From a checkpoint of a small transformer trained on Wikipedia: learned positions, 5854 steps.
Each number is 500 + 25 x the weight over its row's rms, rounded and kept within 0 to 999. Layers, rows and columns count from 0. Numbers have three digits each. The size before them is the row's rms in percent of the matrix's.

# layer 6 MLP up, 768x192, rms 0.111, rows 168-240, columns 0-191
094:516449487499509483506545488469492487478484482468463482519557495498439503473505532522512498479496517494503520517494502527498537465471521489513508549501524515470513457469479515494533512470470519491497524444508503482522483470519500504477493513478530527496543473477520502495424549518503509517477483516518471487472506529514489501529510511454489506556496499518497521505568505504486486514465518515514498547461533498501508516521501466488482501528521465496495509458501506484546492555491519479551463515497499495442471524514507513502490519515477523453531506468483488514500513480433533539
094:476465451468478504496512527527467501456557497497482437502507486486508464502510524527504540443486507518495501451494534514507515474513510483482527518475507540497508531487502529469463514474533517500538541491527509480482508499496468470502463488495526462464491493514501464491497492499525493461499493495445461472490479487492498544501509529482534505474549531527532495506466499558425492494517514473466512478484544499536497506490503522460559503505500498493539506514488508519546465500505523524484511505456559493498478486520505463511495482530503529537526497471515509475489507487489506458
106:478478521529508499504520493500471537507528533514504516527493478487517487507511508508505441493503496476494497516529464519526524462498488531528490488540478478506534444503480536506488486536469479491504495493525480459484498538518481545517503494464448504482508533461517483485509501480467487520508540530514532491495462501500501470506490470484501505507551464476553533543492518512507488538472494470530534575468498496542468510516478525487514531504540485544495497473512501507460506474498560472529509489464558471488469497518530522541510467522470507467444464483509522488480495473472503488
091:477520529490495528513442494472527511455528537459499467472476534504518504515502506533488517496551509510522530496480557513509522510529510521523561527460517520521505525502502492476506501510466505489512489499482509487495455489479504489536519536469499501491496536476494475466504534482500491461540482486459503477536545494491507491503521528506530488497490450535531480494513491503489501489500479518522454481456471498475509459494505535494470476464456545478528504512493474540464481480497519502525521455547486506457485516452528491482506512495452490507458485490462474528472523455492532445
097:483491511444505526486486500466465530466431498502538518445531437489482522493527503454495496492501501445533456460497498514484543507497459486517526486511503480482539518452550548491457484504487521500477463509573505539529483507488480521492522491526489519508470484476498500508505481501488522481454531467509459477514511511491489510474527503514516494501489490518544507487455467484464500475493487503487455535526519489507512530497487474497527487452478548491493464500481520524510520532504538531480506507499515500501462505494551487532527526564472509510514482501507493496501478514514501491
094:499536481480510514511476481522530517476450476538466512534488499516485486461524497520488483466474502549501491498491523482447501520543526499524496505560507481544539521514484476506545526545502497495500530457489514487552491524524532497534513479499455519500492484503533467503509472490496546489509474479524505509521492490519513489524494496460533498498523531482489490502534491479501499473518453502484488476456446461467514472509513539489492497488496488510473481478499508504517549503497460479496472499459478476524506541453468567509517487534483490497477542448446517469504497521443496499
106:505497515525510481515465480490515523469507515530518494501465494496506467495511565495478473510494554496534514510501520494485472517491505489535482530514502484491463521541486489524520486507487498515501483527534499503507453524495540494471502482515519525463504519479496508500525561541519520513503495522468496514461525497492501483523515491500545519540460451443461535468475501473474458476478505483513536488483485525463517491541512476554508470491471519458494452484485496476495478556531489519513502445515467491518493520512473510479573512513514494470562556528468496476481494511472481508
114:532539524507479462524507507512473528544526538493481497474518481519481478505472550514527469476490467487502529481514482520490483489491485549449509487513494543543497470533520495519456501524539503501500496507487501543498505497433539498484496495533441484487496474486501543498533528449514517528489459471521509543517505508498510524500503505510525510519528477521522426493494489490489561481537510460467477514500503469516509502481541510456474505489464495500485513474510492520461468514487533534442536530491487495532533526450479477470479521489513489511518502513524516488464486483494498466
105:507515503512486444479514487454477482504533522485509486529525496533501487474554475455515527472457526471500535471507512519440473500520515517490496464479479499503517538518499483475466531512471530561472445482523522513524448476487520535491481516486452529457492478473489477489500453497506487526540521474491497506517550494491516465500505569492542476530526497495487517530527515495476502460516493527492462485456501471504531508468529514516489525518491431490465480495471491494524495475469511476547478501513513507474521517532523500493534515503485502513530505493535493489508485495459493495
114:478527549472478464503481451504521526500447538497525510512481563536528453506495510469473545508483496468522477517461512522508488486505505500525494499525489498552516507473458510442475486468480482516496495518517506459497503496515498477467473483502480524479482485480465494510535453537520517525525505544515491503473531499460503471512478508486507498436500500492487490522491468507485518533527464512495467440485470505494482493495492511486528490498515519511520472509478525490518464456516524480518489576468484534493497507514473449517542452485512494521475513503482509525497550472488549507
107:468529519423506484507499513556569529500504457521489519512519479477520530506471492504489471516483506493489503517504485475528473505502512487517514495493494500520525480546509503512466569491484520505464434470477508480510498518501489471519514473481502538485477558460499517488483468517492480517503475499495501508524498494493518499480551501461530479500483520531501510461487535463496492512486494541496495453523513503451542501500497498467535534481505538493519518501508503449511491467514550529474517524521536518491419505497488499500542493489507483512525512514502536523519437453479472486
092:525495528487505531530508480522516502497566465459467531464513495487495506538508563545527486566528492477496510493510502514503510502454533505455521502497535517492513499522509511473531519495499531477516476449468516508498512524446475483520538443495475514470490510523496479457481492481511494521487490527493478528485488498508547526501493475509500537458461463517497489504464576522489532457514509460496517515504509447489522476481481515464481515487514513526470483506510493527506495456518535496474488492497481513477474506520528533448500529518504519502502479524484453514497485462459534520
117:523528527490545529463503491517531514466513514548511479509451481510510504519504520453498498477462480492553545530521516527531500496482503500473490476502522534497490489497471534531525476493498509500484513523522544506507487511489498519475496493504481533498507503539494466497511530445479456514505501457494484437497518487473523470510511515509496478501539426513487496493515461469485531497516495468497490537516497500474473460488547504528485502480512483511504510481507448491469480542521491539459513486560491469519452518481513507519463532494520478537472486582535503474494459508527511493
105:526484478495468464494560503518503459528513465512518482500552502485499421488501518533525483535529483525523538494540487509517482479475482510496523482516433523483514505487485510499480476497495505521493460512507492482519490518460499527469457498523502538489510498501485522528532491519473522489526524424494498525539523529468501513517549471528501532531516516437494494546501538524540520491523505482496520494538507490506519493529474549515475502500506522489504525495518502514506480506516490462507484530485442508501518492510506481538517491498479528489522490546523469494530516425548513504
093:531528475469503511548486474507522481496485502505503503438515485480528512553490452519467476525496508492536481473524529470455491487502496496437516529534470505532523546513545490525527538542509501439519533464479517509516513450571478488494492542520515479465499505445528494500465539481480503486496491539509511470491531482512480492509492521491487489456501518519518535498501460515482496485542519501472534499466489512519510481490480495486493520514488469500500516531517510505467517485547461521536538506513471493521505511515503484483505491471454470443516512496463496522479506496512540472
087:485490489499501502507522469525528485447498485499531509475474490443551492514492539507507522463486507513471474547492522522474482505534514498513471489517497484479505485504546508482479520549480521553520453519499515503458509557487520478493519537487478470513530499535511537507502510543484491507447502493465548518492501474517507514469495466509485479540527476475493560487447482500493518549495486494519537528510548507475463533537504494507487502445525526484528489484480500526451491471484495526527515503517526496524504500508514505513469447512532433526499521471507529504508513511508458522
096:505472475524498521479517479511511533442509551488536521517491511504498454520509514529524512499545529534491520491489483475483525505542481503517477500509510472477471469502494479504497455543472518472470551491510474494519503484467517504492509500498526528491498526551427464497545512519501517516516467503554489520502494474515505478500524524442465535551506514471542500544505479486525546510486510464530481475519535499483500467519490490499508516496537518520489478492517459505477523499493513483500538480472504475487472531488508469480500523477482462466504460485451453475520526569479515494
098:501505471482540491460524510504462490487515513488525488484498521514494509483494552535497481506478538470517469476494469500502509535529464511492501534496484476456535474499476523512475527483525472535495483509520484487429547499463456483496505509539541490541546492474500461481481513467493517514492484536432510483510534518512517506497526497518507522493572534517497545523467468493503518482518468471469505459486497531528513524488491508484513492483485505465493483451478508496513473517535502517494525570534520496469513545497461519580491502519486528518486516499482499484515506496533503513
094:503485468512508515491473489503480483512505499487511511496487514493514530518470498509468492527487517513491472500520507565491451432536486519511489493471473476476475458516505555464498433446495490535467471522469519505487507510482512480492499551498467500464495457497497470479484532498455490530489465510486494508581494519496498491451541509495520469500559472501518518497534545517484519483477499494530498505485506491524493495475531505510498501472444528500490510499505499514498457521510487534521557531534521492497522487442458492527511529469513491490488520476523506521540463534459498489
080:501472474520546542545503518536518468497518521486503517503509509491471518514498505466526510506486513522508524535526541510473535516482496522547497512490465503505527495520466445493446528518486521482533516515512541542486494520538508477503478518486576491494496501518520491486489510555527465516507495482424486494503437504492515497487505485532535520479516493491513522516504542501490476468516443475502538508504557479490529478511472485483544480510534520524538488507488425531538536514484505484507500477509508498490477520509477515502482488528506482456506511458494496453511522514503512543
098:495483529518480501461488503499476520454482540441498480483488528537473512501504528483518489507466524488552511488487503500487493481466455496490498510501502522543497504509483517538499512486506528487502466484479464493492469511530539509460537533512472511487543487504496537561548498493448518490514515538526494543506535491493499505505476515525506491457521466504491476515521463454509515478536482461505499555474469522530463500497433523531515489460481492483488465507520499538489471515479493494518456529527499518490471482532458478504463484478475471504486510560462485460452492490489501521
109:507502484456493464505555516528509483519475517507443477552499516507490477484506488503475491505496530455504474544445485463530499499475494521548501474458485504501500538445474476492461504485470480473487560508501483521468471499482504462464498492479513482489441509520489542524525477524502524499465531506523507531512507546482530489523490487524450532475493512509497495499515508529511507521518518492480492502473538469529454527481510523502514521442536496496506516501497481542515489491523493443435497482505520495543471480487463510502523478499530462541524519494481522472512489505481534476
094:482453488494511536493498541486501501481531465488468468475485489521467478463475500520490510494456482515483474524490491483437442495498513441483490441491455496481482493481524493511468517444455495501485499479501532509473491497511521499485536518513469547477500514498511499466518569515483502477517484541493484480472512534480484492478486517471510516490516498505517470471514476483490473491532473482488475446521523490512518505504461519490503492504515502499529486458487509488530497541513500534495458541461484493517548451537504467485471463547467530477478511558480479514519513525505459514
100:471484510492516508486466489517499533516499477476517514515474503523480515526525525525505511515464526489478430507455513497495542482434510530498487541522492473524485549517533534499491523508525450482468454495525545453457484526496528479475508500524478564482477512538478518496502483493516472483516456460492501549520467491482529478522533522519506501519483489477481509533483491469519544537488448478485471505499517540495505461511530508510507483479532496495496497514545482534473508480493480442471491475511493568478493490473508470495520462491490488489519489462544483495498476498516487487
105:491489537495505536455513476496467556514521492503500524466465499526485460513475513497476438464486485516496509500491460486447511524524527544523478510508529488479548470479507488513483504518484483510497471524547523523477474516530493513528488481510515509504477508460499502505497534475484493514510482497506507569440493497520519486489519531490512493510473496486512503503472468548487508548536506457556429490486494486490501524492476580528539498513531509526505501468539464520498492534521488476497505485485503502523522550484429516481487513508499508511523485485514480510528543514494539501
095:504500510542465509490501468454472452509467502534493486482512487470482483476509506466471445476508499476519486481516484472497515507517513473521538518455492479505476438447470467435483495557454518520483494484538487490510536471514502511502480505526520509485494499479513483460515505495471494550513505491499459504537481508494510456461486509483477507502495492461510513521519498497515474464477509530520536461499501521506507518453528474501524504522526467507490496515482490488487540523467498514503528529453514504530503533521522518521501475457459517485518476485426476487512449482462553525
115:528506531480502534470495493498469504472500502489474488555458506484494576519481478519523523474469518468510514530497507517512475430506496511490504435494486452474505500485525443547495547496495492503523518535521534514525491525450509423488516502520463514504488545495491486466528473482525534522456507495506498500477465462510497476491490442488503502509497497479464460509492534506530537516501532485525511481501489540471484459520485500489489513490498504515521455494483536470478497490521499535541515471506503456505467546504481514481517519530544507494499505513516474458498491494523475511
106:500468550552511505459518485481525482510528519484480482520495458525518487538468452472469500466511487450512504495534498546488492524502505536483452459510504522526486483502535508484484466513478478536488532463482528511504503544484511504495502485471517516497503510485494521505453520500524511514492545491522535514497502503498486478516491522531496499455503518483462480535454506489441513502493512488522502496493478443499456506487467516480499499484504546552572500482490476491505487521504500517539511454539506472493521541508525500465477467490466484530485446501524575486492486525524513524
095:451508518490467500475495508495503470505542513454501507509487545553474466423516522493491519469520486529489494512488504473475476462466498533483511503513531550473498502501477513469494481495536468524507520517498484472525518511514472518523524482484527485510512501471492513523508507527468506486500526529479499537546467497524473511507510515517522562500531521473502516506522503529492502545520472489471514506496487510544479515482513519525515549501484511476524478450552499524491488479545510520528482513473472484499461488477503501462483528513507499438497541486432516485564494477467510559
106:544529530509489492506507536501519502455521543512475484504494480498517523515482486461482511503509455517486506496509435462517489565466512499505528509491503489558500507527523491464478437553479498500474543535510485456469476525491464483432482526509505493484503463516513490480480463495461487518489503473543442507520499545486535510486544500523499487471469455507511505464495468494473459482530501490472483491489476472518463511506498518491515461486494509525530513453479486500467466495502445512522491491528481499488528490460492511490494462527517495522503483502517547528520515527491468500
099:502510501524451492516489513504530521497532523437496485520482487503517529490525481533521496443523475519455561511491481507492509535463498501508503499524508493512532515494511531498513500492493501531480529509488486576487526501497565576478477509539522525509518481488502529519498440477485516520507482437511505513516494454492477494471505500464478504498524544496501497505518465481492547494473466514496496530488534481465515486504491497529523497498457481452528518547451473490494515451536499502514464486559487484521503510506516496506509499505484463477495530524525506434521478515506512514
088:495476480534513521478515534460477469473530470496483500505522511457538473514527519494539515497514507527536500492472516455510498524510499506503502529489516464515471438524497481476512496479559473499484514462519524555532521511483509499545451461478482488510527517540536512492486482535505504542546465510490509511543502454523489484486522492494519527517513504490459497536524454481509494496515485499481425512542551508501516520488508504495550545500547529476518492487512499536555519499513506528545488479474502485505521480540476499499514483528483509486499520550508487515533508478503452483
108:446511507520474482499508505531490527516518549509514519494529506470476524490480483455496495468492552510549504511479551466507510500531493514479507485490475502523533447477441528519496513508527508548508516462512468487458522511487508466517510557484510526482465453470517488545486509525507505562520536500560488527464515492475476482517513455531518512536508521496505476471505519522522484511509523467473490489503495526506493483490552518512454505463520503528473507486511467554483477507485531483493513477527505507479502462468514507442521497499510473495475500519491458512520465503476451482
111:527506478544498531497506536553466496498535460526535483510505549504489453454512515537464504502508528468533509498518499503508491477478464509497452536466499487513493457474509482495521509457485473491479523526490515545482510515520511541486504521500543496498499510496544499496557471496530489530482533507523442521508481466539502489509460464503481474513492510492463488504547525504520498453503482513535510493455506488509473447471488463488499497500491520536530513496513520507453468455516479517493521506509497441466489508532540504476521517488512536517545516517500490500557495516453479506
099:498518503547504512497498537509503495500527467502489476516509503496451511503446499482534496510522493519489508505498549531502501535488521491565467510536505489487544502485502518501516519504488541514533542466521477502495521497478506521507545512491502502467509516546488514507478493499511475458497517540557472507488487478506442484435564462495489517518518519527468471434535520478515499511470469494455494494452516468468494502468500485527547494481523539510486498505533517510519470484532495544494518470529499464508481491537499479489485494516557541537491483523488474475472494526550515493
114:513496493442538483519525493522503498483550508493527504536496503503522514527475497528516481488498526504556491480484466488507502439496510531487495524498514484477489504477547470484474515520495565437517476504514481488493508554482481485490494513436509518516470492509469523457471518456514504479480443461529487498494491492491483523474514446486507456499507515506494470509496520515510482524463556542485468519519488492503505527520508487535492520530488535531463497490465522491460485450530518523485441474485499525507485532499500523494482443518502466498517486474502487546521486479524481456
104:513513531502506516512493521469537481493522517504477486495483539488471507472486479523501517489531486481520520490460494494520502482518515537534512511490524494534512486459491523518504509468432556520463493515453531520478461544503501450515537464480536516426499536496471531484497539483500459494477503512476493512518499510482484493530467468470501493490478511506519495459514519471501500510451519518487545484490509489541501486471523503568495528434500513489518460467512500492459475496535503515479536532532522461524495503496496483517477487476515493577479543514528506471486475487521483494
105:506458496515494483451502498501488496509504475492539482493526443518502547475482519527517471515488545495523532509530475498507476518479481488495527498511544518513503471460489479458486490473472433494548468521479527515512535517483529479466472497503524489506510509509481485513513521508531491486487512537509480505496542479518487503448495478476490481499492486513492444559514473506500509511478477500526480448491501471463508463485511492525519491483498477484506434525502498535482510458468485497521464448484496555523518534500551496498514499501564505485471480501570476480486491444530496487
098:458499494496504504502490480467474507517472529498516478539502492488484497503479474496500521542502497517504500475475405506505492533517473484461523483500483523463482457474501499507507497456490500521499462469502449488537516532492520506518525569519527467496446540529527487505467467497518510480516499523505481524473538468497497529517524532479501522539455504477529479496515504492473521507449516515561519564500509472473513453477548493520528536505526525506492472448503532508547485515497476496501515530533470502472469494515524503468516514484496462498461516463509507498514473510474484514
112:500502484499528472452490473485461541473461519510484496506461494528504496541497596458496538522496482533482509484507497525500524516488524494498507503535491498535484548495537511523507525537512527535532493500507492503487511578488443538528539525505512498477497529516471501530495497472544474512470525508479503527522495494452509489468477481480486546485555492479511461486457444479529491514497507488465503464507482518481435502509510515530480549499518513492527476494515499493485472501505501485512455522476527474515484534473527521509529524458524500518524504466502501497498525480494486496
095:490507487497489564494541490520470457543488513476504506521485512521491470529525557470536488472484495466458479482466540509496497520487470484500512520507496510477467525467529495473490521479519482512476433511512486474470470483553513494462461456499488469495489524549506484487552517543497489487487539491497494555512508507532503524473468471506496505515470503497476514528492504474486515534492500514458494495517540528533486504464481462516491493458505512537511514527446472545457524531505532543499507507466508519497501509511510472489542520483526514509526538536494488437516514498485480496
111:482517547458529524489480479518455508516493475521480501520495480503516467478518507504431468512516501537494534507492486494517542473530523473544494524511482518511484510482501534487501556473477482462504492505487486464533524509498551464483511522502522526474521541531491504500432510498469560469514482480516535534536454493496453542519496506524520553526502527514522462495487500497492496496491476513515485436512507487467520495499510507495539539477524538512474486463466552530503502510550491501480493476495506502518459491507495529484509529510512480458474537521495508507528465539514512504
089:501520437490476507486506532508503458481520507519502430530485480511505477522498552489546548478481513507524464555512500506512539477500478513510485496490470521512551519497552483520455500477485519469515477480466516554521480492485497540498506495514468519532482508503553470516503513483504492514512483485488503487484530529516496472485502509480483560485484482482496508477494484524521548512501503441510547487470534487551520503475489524529496493486488502509459494522508530463493508493494554509474528521447473465515497495535508467548543518514467516546475523499523553506482486499487504497
090:457536502508522495430453486514534488489447489522474479558485498541463498503489486525508517516495498476489520512487561528514518528499524504490526523520484502493491529482456458538496498502476469502491491504520559486502463524529508441524521476503528522485521513519492445478494510455496482492482558482487490526478486507463526477456470442506527500497522518497479511486501510543461510487535509499520524472480487467472526477486513483527518525487519529487490446507518473562492503497484529487548533511514508512493465541518520466507514504515515504506464527453500521506493528493504477497
090:522522528503495523488484439485518511458511480496500504502449510512477467469522564487468485482539538493523458556497507490479455536487510526534514528494556474466473506479528512527507561495528520481519471494545521476466534488501517475509448452525522496524541484512482504464456519535512493499488487497539552506521501520511502530510522524510476498490499457493476501523514509521508494486444507482547510520499527504495500484471491489473466483509536466499527489508506476519519512521484512509486531489515507474490483508483495486501564449510509491529481501433529522479502515474472494511
090:517495438577514480543454507485461526519542503482523499535522534476500487460473502495531504450505550516556517501529490492499486504492488497530487503521519563507475529481477475482463509500532499496475512524502515502498491516497527470493498519517533529498489500532485482491462499491525518507542523455486537504447504523529474520528513498471470485478514461521483506469466514532479492488477475529517503480494507448487488477492500498552466530486497438493518524456456518504496561501552514478497508505509526484482478483482478517482477460494518489513534491475494483506495532476505489541
105:486494492490530471524515510528504500479538485525471462515509470508431566462514521460496527488521450477515501499457507505509471517492543500511480518521477511463518492496506517510485473456481430502450510491479523526475489544461484507510503512470535548465510527543517516492433497535526518516454488511508517501519559525491520490524467522472498510488519482465505483507507508480541487509518509531496472507527531525509508451492471463469528488505497526518517514513465479523485502494495525530477453465508502473507461501517505507519493458464541476471473510528534487503508508491499481470
107:517550488475488491488499513437516527489474484519481499487496504470429495512471487546483493470575516504499489497489514507490488504527498498497534510462507512494526529498448491495501510538489514496478536474489507493484458496497510490470534498529545514509495539479454520453490501550503452493513569474490461481495511464473509506515464532484545490495491511459468512435486517534498505509493500494474497486496517482484464477475543492532506510524518530486515530503491472496458477539468489521478542480507481500468511525500507454516501485514515501527472557507525488470475454478501457492
099:459497477462433511472536526486546472488506517494553419485479529477534440495488502479494500478476468477499492493530521491511506506475529520538498486526536510489536478469534502485486494534498487538503521494483494476492470468486504493461488511526509492505530493482521473487532464495460474483483503514451515548503479530530490498476495501498519527490523500497495481488507513508487501489490482502528499500492514521494467522517532508522558539509480496442529437506452562451490455474522468481521482515508499530503510483525478543530539478509476479516494497510516485492530516532491508538
092:472501458468537546538500516473488521483491477503531462497477547518483554455507529530504490475521528450534479477521497522516515491528496506487511528464493478502493465483496463512518488506496537471476500515574560484521528469530507507462527492499493521481468506485478475512500530453509511484482492493481504509561510502491536474481488501515529513479466490486507511494503498496475516489476491482543496512523494543516457505511511482503490490501396514499478551465467526517488484497516504483501478475483501495521493471541525508506473505498472542558519493516545489483551489515500490508
121:491483524538493489489501494554529517482503517492479424516487499484489545541499511558499468512495544477541482528479495474480521485473494495547529540500502515476548463524494542480505528494518487532495533525501506480470491493534516521494479529473475486466472506491490461481509505519496482458488479540469488496483501469475473528507486546484508476493500476478530502449458506484511487472484460482510474510515504505517507504519493474533533449482510445534525526508490513491508487503542500526485503532519512559498491494533482459534533491524554521489518468493572479507498470522482480504
096:494472452496492498485502471481521481477504460441520529464508496491517472491481494447537511475470510506478482475521477456473497518522506500504467528495472511529522509472497483469480505496512500565523514469479532466512485517471520528531493520471542515504466507484500527475490493495466475544503489477512439524539448547503547501514520488488547512526493478522493543509466488460511495494474493507523501501450448502495501512552504508481502529517520502506490477464499494472466495538516500531505482582508479502516503475514493455523476502508564474502501460507501494456508494488492467484
094:535496487475473486565463498498501480501543484519473493545496453487507514496479521499510523494494510482508494541517472515510528560469551521507485512513519495451507510466492511460525471498547506508548551513484501516501488524506485501484510534471498517480516496483452447519574502467470533544484523512449504506514507484512489511459521491470519488515444491511486473483483492496493517467538524512500505515519526480491487512476515518538505493491531477480483519461476525523464522542510531461502509533489522490459500473463485491517499512465466451505484463534479493516554536494484482504
107:495499517533482494496519510486471476507474514506494492519512539483504505510526484539455494498445500512494506537508486530520442464529490487527494485480459513491494490490481492491460541506534537509502510442518519561440541510494532527464467547479502485506480471448491500528540505530538515491481510489517519519537492456453480489502466497517495528483483494480479531502474517505469499467502487482455548498498538505494541484467483518463521473474457492476490476467535480533504497477507545524466469496515551502507448488490477473461486500497529501465533485526497519497530505507474484476
090:511533491513487489509496444476508491491472485527524509488468500492530526502564517465540502519524507499525482512458479504445480486495527458531524492452509452487496483510502472524495472491468561532473455537527485551487476552503500519506500492465514520495451471477474485477499505508477527516529512511499518532542481467524457453478494493493473459505505490508541486507506472534494490469480526548514519549457548471508473483469503454504482519519513528480487505470527468498482514473518520481489473486496527493455470472493504482486502526528466527512525510502500490491485501449487524530
114:490515489499525493489532502479519532484484471494503499469515476484481522483535478455519478494503529476544518580520487479500470530519443542491551522521506476513494519433513504478497451519526450454477524498474433471467555497526512515439491497480497516456498466524469469493525502500498482495462503536479481515510523514475517507495467484494515486505483471505535485515483495507538439495511477499481542494491500511492471507474506528517470499530501467491535508481495516495503499472506492517521549525482516518528496512520481520499498486535505489478496429526511522491454475519466499517
093:500511519490516424480472470515462480512545500464484425493493484556523491489494478473539512471487485425487461473507492509489523496454485475499546504499485478483504499510489481504523478509495507515506500505504529534485489499476568519523490507502526496508534483503490484514472516501504488530521532506496500500499501496556539514516504500477488530478520514498517486525522490514477448496503509490467489486490476449509534481479501493515476501528461553496438478494497469480506532466498481504489497480453520471504497529489473524457513530540482485562506488526509432487492451501513521538
114:504509530490470499487491477470513515515475513482448525504512518476461498506560485488475472487457500548491506482539487474546479500512486495477497499503496499537479501454503526489511501476450459506474496530485551481521534531495516539497529455510519484470492468514498477504526474453493474538481480495524481511576460478492512503510471500492513487535483511500482484472520531512513493554523509486480490463493502441473488497484512518488490467487475503506486486480523472482540544528542442533520534511477504520494480484511484523497533454557455507525524533463489527465518505503472494519
098:507528528451506476507472518515498543453537474474531494532502507543501506505557533493509535545529475464503503445509514455517513525503501494518503492491487496505550519472504494540480520511503471457542490468501535498500509528502467521495491485448508467523436510512493506530514489495514522514507510518495480472501464459519513517508501502472445536530548465475503501485482522438489464488491535492500503457472504544522493482492504500471473536506533514458491495493465470508464465460458509498528498511466455475517471511530470473498505463456498535482502501517492510498493477495493473509
094:516511520491528490526503490519514495507490512515471521540491517498459500535494490459498495437482511528479483516474485473449487492528544528494518464523455466486515529513509518526500465486504535470475457509507505494514474513495488478467537509497505489506502484527495473522505526508460507524516531502490487466515508499545511480487531517481526505501483494560528537472503509519506544485548454521500479478495520480490502494432468460514483547503482505481493500496504543496504498538502495521469448474485487527474502475469505481578520475525484530533547523550493472459524511515510487434
111:512534497521511522516520513526503481502505503508527496495469494548475442470480505468450497500478503500500488570486475494481483452523532529473513484496524488516487476479510499505531477533481519506480469518504523453525447510497479503480549453509517496474476500479501498546503534464503514536487517484499520510534473493501503499494475541513474511521462474511508478510490507462548496490428526455512477511483473503483463496490503474486506494510476518516493484492498486511481456435500505525452526537518472524504518495522478471488458547464537500566458451534526481513509492515492485476
095:498479479447488504506530510523479507539563495479499450502483451474502517500509481483436482497477519499550489510524487474507468554506481456551480508518472507495507459471518506490525479494491451516508504489477486471499511517543498532472509497547508492518483468514527514483507491458506494478511473502514438474539519489487522494521503535494513443494498447504521505521511475481529507494466524458505478485492474468418549468471509519531505467454485509486489519504474512520495480513483502480513505478533472489531470471486484524497529485518510510535514446522484527514533486488509527509
092:470507503498474498499515522556461495514515456472529470479489524547512481525499521559466495493513558558463514511503451499466506479501501493502502512499509487442467539467479479516480480463432496493512481576487539484503469500503523532508538493453494510491556476504511425471467522491481502501458511481524513527489500493481485507523507541533503459505488512477476494526480476490496505467507502495499522509494484478452471538529513523502511537544521489499506499509494514505515437512514540485486508513500503490503495521520514525523522505524489478487486514527493486490538520465514514459
089:491525538499494488533529546525495472486511559479510505508509483478491492501513486510506483486491535528484469502462473533504478503446556509509436525495487507508499481502493498483473521479546501500476500500499492519463522508539514513518536529476552494472483492545475506540488531512486498547502539517487498522483528572496540535482499512479484489471486448471484507541557485494471500515547483479496505517510549516462506483502533493505484458505517482526461525497490525464451486516525474529497494528531492501478497516474473531535511462449515494470485512515453477491504481473495463475
105:497545452563479533479481491489517515456509499441483427489457508512501527498519524491480505510520540527516507494468494485519496495463502469532499452508498416481479490482499496506473456480523487530540480493522510562452471484470495510503520506508472524528512512485489503508451501497507481511521495473521501460523445516471480498490521545484488464522527493461476506494516527485508491498534504478530466508565530470510536480522498533519496504463510516484470474519466494491524499513516520509507482504480505519472475512481521519535506482489501497528557497503459459520500511504497530490
084:443476520537503526451510534489470497489518508499513479504520455515479486500483504519516479497531493506528484487486494476453458471500505501507481504475505501482472493575511525524504494517470519513468480505507472472498531487473502517501465560447476531492511561528470503552534497490513486500484476489507485570527502508490440515508493502503532469483498450536482493530489484499518509535499489496485479483505496473485530482464537484486515481470503475529475507502499465531478540515493453503529514508447481493492457504504528510520499491431529474554486531475491486469496494550505512506
098:517498512494575455508489496489514503430481483475485462518508477498559520492500503488455492538496501521485487490518485489500487519519555508525524522494452477524525478470505491518462481494519472535532514525513498461511484504481493495479514462552502476515499477455484534483501512495464473482471541495466475514462484492504476490500534511480488511484483521446496439507516501447520518493520526544472503509499488500489496502476506515511555498523486500507525494490561456497573470456478518524555515502524503511483507507507523475524497464511432512471488512494502495482483496510475477491
098:496457500518494498481516518485431533525539475478459534490481466520460506466506494555485495534509512512507485509528463474470533537528504497520552505489525506498474489543485507510495492477502480469490454527514506498530492462480530498540526517496502518521517454525436516459476473505485511487504512502496477509510473512530466456508483481486509531486509536504525486509485490514471495492555477520465487510508486525505486547507500497527462473531565507523477447529527486553521505467538481525503509492511461492475488454542552518500533515478527510499516520549494523487497479499492503512
103:484506511513454508502467521489510520445490497499484491464475507511475469535483481520452484454521519462465520521516488525465485477543486528499487504532474490493507523475524526477499510500519499509523473513560489510509523480501520448509527525501518519488516515510510442471502507534528457462496462489471509506515506508524483505474561499525473504497509507538482458485503444483527501498544457516499470499525474495498519493550544528522496479534501510500559480525464503525445482528538497475474576488490500490501510509474515480519500452528510467547499508476537502494540487492483505500
096:498517476498498500476499498519465488544474505496512506514514499500546505451531476503484573465517486502478523527490511475469466511473523499520512513457499486487494496507512470494445456520484552535463459507505537481483437500485534511518489507537502477518508482464507514495451520527462522488498542480466524502473513462513498489451475544479551516494534486508481492491489509507538521523501510513535480460507508516524501521469454539458536494514471504487523518490501521500542484491492506506457484496485550472560475509476475541550475485500495537550488493500492502460503507513493490519
112:450509450476491486515458503529529502455512487537529509506485521503504520496521526476533493499469524550512505480482504533517474462543522470530517494525520495489486492481529541520522488487545496513521530495552495549479510495465504505530533527553481501508466525540520424528532464492526557475521515493473482504486539541510510532491496504509531492513500509466529479465518486522466484515457516485518531505513498515513455493516507470479554508483525504478494524507511486476500520491558536494490486481479518523494495496492470522536491457520489507512528465549526531531502519494505458491
099:490520483503479532495457508514471514516473520540528496520459511535517516498484519474519486477518561497527494507485498506522505497491521518493469480437536481493493507528511519501531475481529500538543492491507481539480459520473497499518495496466513497481525508478520538530484476528502477484490450436493470435520501470529494496503500528461503538515502462500550459508510519485497517510522465500481493445471513477501541464482479481520519481472538494518512499500519441510528501480489439464506511520505486484489558478498489516506509481494498450564500485526511473435495469480495515497
094:448511518523493531522497487470531488452479527485487461533498494516498460504534491487530540457485493477478441477472467473478482498471513499501535508472553469483497487513511478532496496506530483515496474488503517466460486506485486540529498506534518510440484499525513522528522517522521536475493482511508505540436487492459493529468512504508476473502525526501517454498537521472482476501481567519554472547482528486528490507474505516507552480534514506494479503525484503520511478538526545519530522464491543487473537487503519510473515463486499484512476478504527541509540495489489488481